{"n_layer": 20, "d_model": 128, "n_head": 4, "n_kv_head": 4, "head_dim": 32, "d_mlp": 512, "vocab_size": 1024, "activation": "gelu", "norm": "layernorm", "norm_place": "pre", "norm_eps": 1e-06, "positions": "rope", "rope_base": 10000.0, "rope_fraction": 1.0, "qk_norm": false, "attn_scale": 0.177, "bias": "all", "tie_embeddings": false, "parallel_block": true, "init": "trunc", "init_std_qkv": 0.109, "init_std_o": 0.0172, "init_std_up": 0.109, "init_std_down": 0.0086, "optimizer": "muon_variant", "lr": 0.00976, "lr_mult_o": 0.869, "lr_mult_down": 1.5, "beta1": 0.95, "lr_head": 0.00872, "grad_clip": 1.0, "warmup_steps": 200, "schedule": "wsd", "decay_fraction": 0.656, "decay_shape": "linear", "final_lr_fraction": 0.0, "batch_tokens": [16384, 32768, 49152], "seq_len": 128, "doc_mask": true, "train_tokens": 152500000, "steps": 4774, "dataset": "wikipedia_en"}
Each number is 500 + 25 x the weight over its row's rms, rounded and kept within 0 to 999. Layers, rows and columns count from 0. Numbers have three digits each. The size before them is the row's rms in percent of the matrix's.

# layer 5 attention value, 128x128, rms 0.215, rows 85-95, columns 0-127
098:482477509503483522472463488471532505486484477516486483478479458518485494477483475489521475519547486488493514465506556541523532489489484510481503505473512484498534520530503496485531504508547542508552464551467473514498520500478439487494516497503546537508499508481482510484488474503508427485505484456523507510534476483513487503533492494504497477526484512501516526455492490457573549482489
107:480531512497495492536451540508496496516514504512512518493526500480478493510545503491529520457415483495439530517465504488485475502512477525507521474497511524493484481514509487513474513477497482527494534482481513465479491469491526478478532530505469497478467526474558503534503518510482476457471515488446452517499440500518494503551461501463522478530526474472511518491478529522508524511513
087:484485496493521515499456503459532483530500503509457488539498522510483499482469442551528518509508487487530514528491530469475499470524492507501537517499481492493537458489526507490499526499497506516525501499524495504514456489500545501518429555513475530543491503498509506500459492499515494488502500488515537505460485488525537435458538536452549492511553486486514533505522526525483489492478
101:499501514475506507510463507470495489504512537522489479490496494494521486487428505484523541525476472468532526500464528552507529522534519526481494508501502509490507514465494529506468443512506491466509478492541514477545460473495534539513478490512474461524509510518487544448484469510520503469540500517522525500540490477513480539534537529555506507488494501563495524485517524510508457516495
106:500514548521519462528507464515532490471491551467475512485500485485494492470529498514540478491506453473442522507489491516503489460530532478484499515519477498509492450500480473522502473540498489465490501455523486480493520550467452528506498472486541515537473503511506483505456563529532523470501501494478488493527482523544494491524512479462468479476488517515520515532506558506523504513510
096:467490527534483511481507461520468485483507461458488464503509474499512503501490495492489477507437535516524502520485521485503523541513514438544495535474501480500499559502467502514496482531499529481529506454489523535539530515529509487472500477482496474549492489489458502473483493480500499472505506525466525514479520554468499452502560468531506502490537493457520506483516526500476492460483
109:489491514452473503450533491487483498514524517513481493490486488480506511479481510516478544490518487541516515521496496503496573521491516450517468438438493530480516505486501519501480513502514499481521517456506467518515493509455492501488482511488473487493533473480502466457531524506540522539534511470510463481461472491501491492481466526513508541420529507490470509498456470520512466506500
099:493522523510508520492495524511561454447511540467513526471502481494467475506479510531475521476531488499532500489521507509455468498480483533488510522476477531525452520501517520495494499515513495515501472481550489526492472450491509522534511474503515525519514476488508528540496481522479528532550460578523499482515515522512486495515496415513488485488476501482528522496475516494538482483504
106:483510493460503476489485527495500480453521492464496502457486513468514483485521494495500461474500503474474456477502495492487493477535507478478513509488498505571509504508500522476474514507514450525510526538523535536470472494503473488475500493493517510459538548499470522473505526483436471513537535500499511471500560510537498531541530541489486509524476493496497465549478520518530520511443
102:469539520551475487524504506538542469475517501501480510518544488516519503517512500501502455543529463504519511494498497549492500465501497455531483444487511515487503505493553502513486492495473492507477490485480499500512503493507477502520450524533498485482473509468502465504572543489499477500516503486485501515549484474442486503529516510487448465534462482496461474530538452493536502498514
102:457497492500479502471474479482501521468485466505469522498470503497520511488555467482495538516514560496509551505454550477509537509540506511494482536488553500492498467494542500474450525483502505520471485501518533470487499490467532547525473517488490462551529505500497487471490555527496507516518548467514501525509498487474520511512449479523515488503466488539475523536501509486515505480495
# layer 5 attention output (transposed), 128x128, rms 0.17, rows 85-95, columns 0-127
099:451492472471485526500511496452521484468486469478492485513496517530460488507523477480496486514476528505493515509472495468462525495473474496496536497485517513491483477541471530475508507443466540539518491498505490527523492500511514478510510539475544470462533493538497422491514505510485559509480518496489519522457535532528501497528528456489521510474538505517505520527516468532492528503451
107:471504540488529499529494485475465492496482468497485491492493450537532494469529478509496492541450449518516499473519558524498461517492519500468535507519526501547519510486430501523496513536518496488523534519482463514483488547496535521499478484522505530484519505476507468537529492510505515519470477514471493493494461467521468541494545506506465487530498498555478489499538496477510495482466
091:512471452497484520515471509523507490509435532505495443500530516490491497465479498494492521470492459526496487453501520513509516540545483512526506488507506507496477469490536522491512502504461487521557522492519522527493469502518496527509491493488519483506475536473501511504465503518510502463533504552501469466518418494512468513539509504502460517493524468520515511440468467472529515484456
100:509504469498444447547505540491506523514463526474498532508539475467485499480507456512483524468497519510498479536528492498491510506535518498477518499505532487528494508521532538467468498505497521560505518482507514529490451505511495464455548498484482500550484513474503522489470480516491492532543475511514512549509525460497516446490487492464527494473479494474502459500520527538505491554510
111:500505476537534472530484502459521505501505476473470504478491505492495526469517545501543501504515468483504532460550477491508508496500508516482477491491461501546506501520513561513488503508538506531480476528529488516483531505438468516498501485554490511475451523480433494505529484502476498467500507528490505517473505528544453502517565541500537501478523515527481472517513507515513471471501
096:460504514485532507521491487505538499459526470492507512524506580464521502507475516519540477494481502507474506473502507485530523491516502486521515506506480522477491537480518487517497513433518487458498463474486496512500452476521460515491514508479535467564491519522464527459515488502531438519488517542534534483493497483482546508485494543463510514509518472511513474479487464483514469537507
107:510569524494455494471484499479493511483476546507500492531511507473485534515525544489517520471540484527468493500501492465500512536528486500450491529494522512513520557482525468491441492493506540507501530500492510513513476513532520572469495491458495513509519439473493516506470447499457502515466486496530512467520541510469468488488497480503498523518500478460525461498506505479495513481499
109:471515521523473547500495496572532539514503507463485524518456511452494529498538447450509512507501523480489510495508467462528498493476578494515516489510508497500536460534485523507467510537483555500518448481477512490495490473502481462454499488534466487490480530501448520499480517497533518483528515505503517487502508494524497474510474523489510497503492526488518484471485535474480537492509
117:492474500533507497494483495513535496493450516470454491550468507494529496499467491493482497478483493520504483496467505606495464480510526501465550538505541522506507487485456506504479505526484500482482504486497487518571547500472503509513490495516465528505473509563495485469490503464507523482514517465457491491433508504504506522511486483488506482506462504500536534521516508529495482524488
098:465467510465507506490496521434472475470545480501545486472469499498521541510483493493449527478483531484478505557435493461491480464493490499470462517528513528481523506525493496509493505462522537501487496498485498498510524513491508528452493489530490566490492487509494498537478522477457517518502491510490499476467481505524448501467518479515538499497504480483509497501534547541545490501529
099:478510492494534487491502515511466500502501533499522491525484497563496519507475466467564536461471541528518494521527476518476524510542444470482475526484537503507514506540512483518496488479542479475471497477541518479499489520495512477502505538488468485537463495448522477524539472495448522531454458537493496488491448494522522481510496502508477496470530487516483479470483507501460502502494
# layer 5 attention query, 128x128, rms 0.256, rows 96-110, columns 0-127
083:490512476479507501534504510550484504509511500510519522466504517507500517480448515471505498496535499442493501504516525480523469520533492535450493476503497508483526485527502480490478504497528513515492501492518531509557515502519476515511542489458528531491445486517468469526447506444513475530490498459536535519480499475493499504527452515556486496485505505477503527469503502462483476458425
087:538526498484490482519556495522499501487478514524495476499466529498494512463488507514480526523458484541481466474519539493568499503499498502548438526453473468528529486506516498516530551487489482506508497525537502503473518497465508520520476481501486516509506486505530499475544506470562513474502552514522466481462517481524531503493502491468476443475496474476497534492509468494522477530483
087:517545508491498464484497481490547526501486471526543496479538528536523488505518516490514481514542484523485522514496484497544449546519461481498492493536528499478553503492490501468552482508493432488450507459541528500504529433496526492523498474481492507522513520530478463473483526496484485495525478513482490497466505511531511504468511494486480465476519525504560485490468513493470477496491
095:503505490516467537478475479505491445506462492514498501487544504506509510508443537459469498519528518490499531494508504485522500456535505512492554506513525457461486508504507497500501507487499480524493519531492455486514490538519506507525509517508509504498495506560481501485513504519504501514521457451482517463511557495404507492486497512490507530490499475524491430503512543495447468523486
091:493479492493541464513512471486497505506580507513475461490478522513485490496515500485493540514405486531519472509511538459477484537486494489528506498486539484507484481524542490518577559518496498502520488462481530460468503498510471501488517484471456465506498518496517492482512496512476507486506516480481528497492518532550515500506488497526473502440524496503477468519492472484501508472493
101:517484484538510512508474557534515498467487531498491516518574466477518492518529440526481501520501474494465504503509512490479510463512500475545506493503480478461480469512514487530504516524509480515506528536475518480456497505489518511472463511522471550501515568440521494471535510496495452477483508502495511479525495475514524506473512485489492538483537470523477494494501523500501425498506
084:536513513509514476501489498542482514530506506500443487467513484538468499495536525473484509475465479511492502530496533479521455580462467527489503520517540489469499477539511505520457490522509503513448532474529532507473533523508478516454509500451496534547457552512517475526519526488508517475491475508501487493455518522527518504517502471559498500498501497518487499526522518483488502486502
101:461505449527470483515466489480533486537494515479469520494456497528481479503483504495451495477529488480522490511490516518546480520469515490520522540513536471459537485512485503524500467492486450520498498481494514482475482501515436495488493510456499512516531501522447497525548498501500485514487499471518468521445524539494548544480476528508472535524530520437502495532505507522483488495499
104:470519518481505489504490528513516551466481511479548484531547488470493506499517506529454539537525530503468485506483481502462484553494473517534527487524457493484484474487467521539476479504492503503537522493523473428491475450503517494503502506487537509491516490513515526507502487495461521532477504476473466556524457509505504513491488539498538502524508521502488510543548486514547498465498
116:455550474504501526502477494503484517465465490556504536514523520493485538501466486496544483509459504481472492516500510480552549478520460438502485499473507521510498470475508547498506497518503505473505529504522502521488512450543511490491508485510455492477499506519521458512466548451440471514466533506529541515468524512517500515502528480484528469500457500525482492514521499483484508488492
095:481469506429479526459485533486517469518506528479493506502499474475468505442518510503481526438475508530512520524471536466529514532544489530484498536498515535513520462464517489507543497476489518523502499480503500512532496456456456476501476523541505517509490545535493498499512504505511531554544482477473478477476529485531477512494490499508474487504512499510496538521547488510509477465492
105:498545487502518519454473488509524490507513481507499505509496531516495498507517482542496494506521506511538483466475517508493524471522473499503528486472491493480522505523470564471483463494491459490464514530472483477484544485502486445541480554498445512498525496485492518469446521520495540525513507499487480529504496495524464497498460461481461515519532458513463543481519506462438515527476
111:490500483475488534520478479523493521449526550515473493504477496512474534474534511507541473559500487451532504485477515488489504501519509526535517464490492503463519481505500542533477493513496532526523520531533496511532499524459528480502484473506504492505465498494459488539508492527535500468518510478486456486474491519451457491512518514541468491512498527449494464469485514453559473505518
109:468490509515496525522502552433504497465513440473509488547503478487539526486479517504520491489467516479502506435465467489481528529524489495469490525479469475549493497532478571502522495502491473526520478492532511520495473524481564528517494495498511533547546537475477526517468503484463501521498518531502500500524530502470471490490516502478480521522497499491508456482503514501515522499501
112:439476526489457519493508497493489483501452477475462469527491504529487509523482508488448499466500490478515477498533512499495469537512525486487486539521532469483497500509526475488463531520468485517488533507482509507515520460498531538531473505564465491473484486477515490508449493513494492526510507499474516463472455471535454499494473523550480467485555507470496483499483481488508496544543
# layer 5 attention key, 128x128, rms 0.252, rows 96-109, columns 0-127
082:517482535488524514498516465510463523474467524509521485517488461555470507507475498525510495517506525509508518475503530505507521505487507464486479488513461472518475518476499502517489484525504486542523532515545503493434458477456482454449510526505561464490506497527566487510477475529511470500478492510488568509500519488478503494481500499541491512506507464528574484497518496502504503488472
097:529511483479531484473478525482511495531538486451479530510495483470504505554489533465526486472558479478486507469483499490424538521493517556476502500489518532492531487499492468514488539506496496530526494493483481492488514485497496529512515492534539512500466514429501489454489530469522496532505499468517536460479501519498540481492508491487503562510468506550493479473511505502523527503492
088:485446540522484523518509509499469509501540529527502465502462511521535475518453531506506534541476545525512469461505543524511489455460555514469475488487544498513486530493499483476474515546515475466487502494503515509517498511504490518476460508490514523502553481473475518498453505513509515473484512509517493514488502498492547497475455471485514477533501518538493503493504468503485542433514
103:521522462501477478494493488503492469476473503485486506518508531542518486508505545506435496504491486498505507496530474526540457504479521507509507449490511490493547467537522507493491469504514508498508485523420483520489511520497528459483502510506455528469430495486515452498484469515505498476468498471516505513460525523518485490530542466482495504469560526498497505522512467511550478535477
088:452462493463513505555543485502500487545450509503503458514525491517514475496562523497514522475508517494507498475550497505467489510516486455440541499505495535503482495495480506526498493541485513503486483520508493479447478498470492475463499472471481520525504521527500503498543475576501527488463500481505518507493498507499514512482487508540482524521536481521488487492478537515431510526476
085:499518524457472520511476493519498525524519486482511510486476472481526520510567463540499457516469488529510513509490476488484484529476483462508533510504525500535493513532462500538522481479531493546484486489547510539543494501537499493523478504516479516496492529479513470457551520470494465534504467474456481549546494528528514489524538528502511474483486476470541481520518517477531483484506
106:546469511465515487514490503511481467516518518502515507516461525472529466506465489512484514506478471466521494485504482512482507506499499469457487475515497533516520514477548536499505485538462495532493481479510535511499504507468472531490492507488476487460542472508480538513492469479505500511542518494425479501520474535507466455474530482523589466511481499508482492545496501437504517482512
102:476506475513493514525486499471457492490473508478503461495459525469539554517513490488486486508500471491507513474480475497509488488516524512483446474453561513496476565508440523490517516499481479470484521482474530479495486496516486525525562483479462464521515480481458553498505509572480506483460494472523505500526518511496492536513506493527537530494498517511487501499486462525486481530514
106:506554539507499477497485503525509510457503504507480504502486519486489497530462431528490524488466514510481546476521522454499498488478516478487490507488483501463482509554523479468517530516520475499500521516485442517483543493514520466490465521484528440457550471456490506511540507477526508513487486506486535487522519501537463514526526492495515527490503557514474501502462494455510517474525
118:490508506493498491506474485464509487477491555487501493508514494474432425459498489519529487529513432501504477483490506478504492513510527530536521508490506515459497512487467454518523481480480525518477529516493502449535491526491550523523494526491456523481515529523488470519484543493510492499534448469519510476504484523533534539494479499567486487503509517495463496495499516474535497484528
093:525492498446522518507528489485508503468480502526472497481525510504494537456534484505509523528487480437557502496519460484538453492482530488519461475505495502529543504476476538562454514525485496479486486494515503477487504492529503527463543475468481499491492495485527507482485516504543515511469484527485512475517492472480453502502497508467542517527520534506456522505508536495552536466510
106:545476484509532526559482501504499507472486516505502489535469487522479556527505496502479505494488489484522515524454490500519538485448490486522481493534533466468542517494523528519448494484534528499518520510490524500521497472500500536493465538488511524477496516560528485553556526456505511492466465454547480477497492492476495492473487477507490496506465521474494469490499496499543508465468
112:523471446483514502509500471474467498482465506502464499469490505517515498493485458491494501538525508499505545460538503475510527484536493513506530530508473504474494451525536493534549489481518485511499473529479479483452485520451498514479512527504520526530456498514544508524476486518486514522485541563470488490563499478525517497507554461544458527483480507516497509525514500515499475526497
107:460510500500530497514443482531530510503518561489502503499503465478476476526487538480504533507497486557471473520526496510487481514525491503524499501493493505498484503487505500551463534496542528439515507521522522477511511490474456506483493506484484447495438495490511542528485509523496485513490568496488528485512483500531525517547470557497492493482464489483529454487510472487522451493486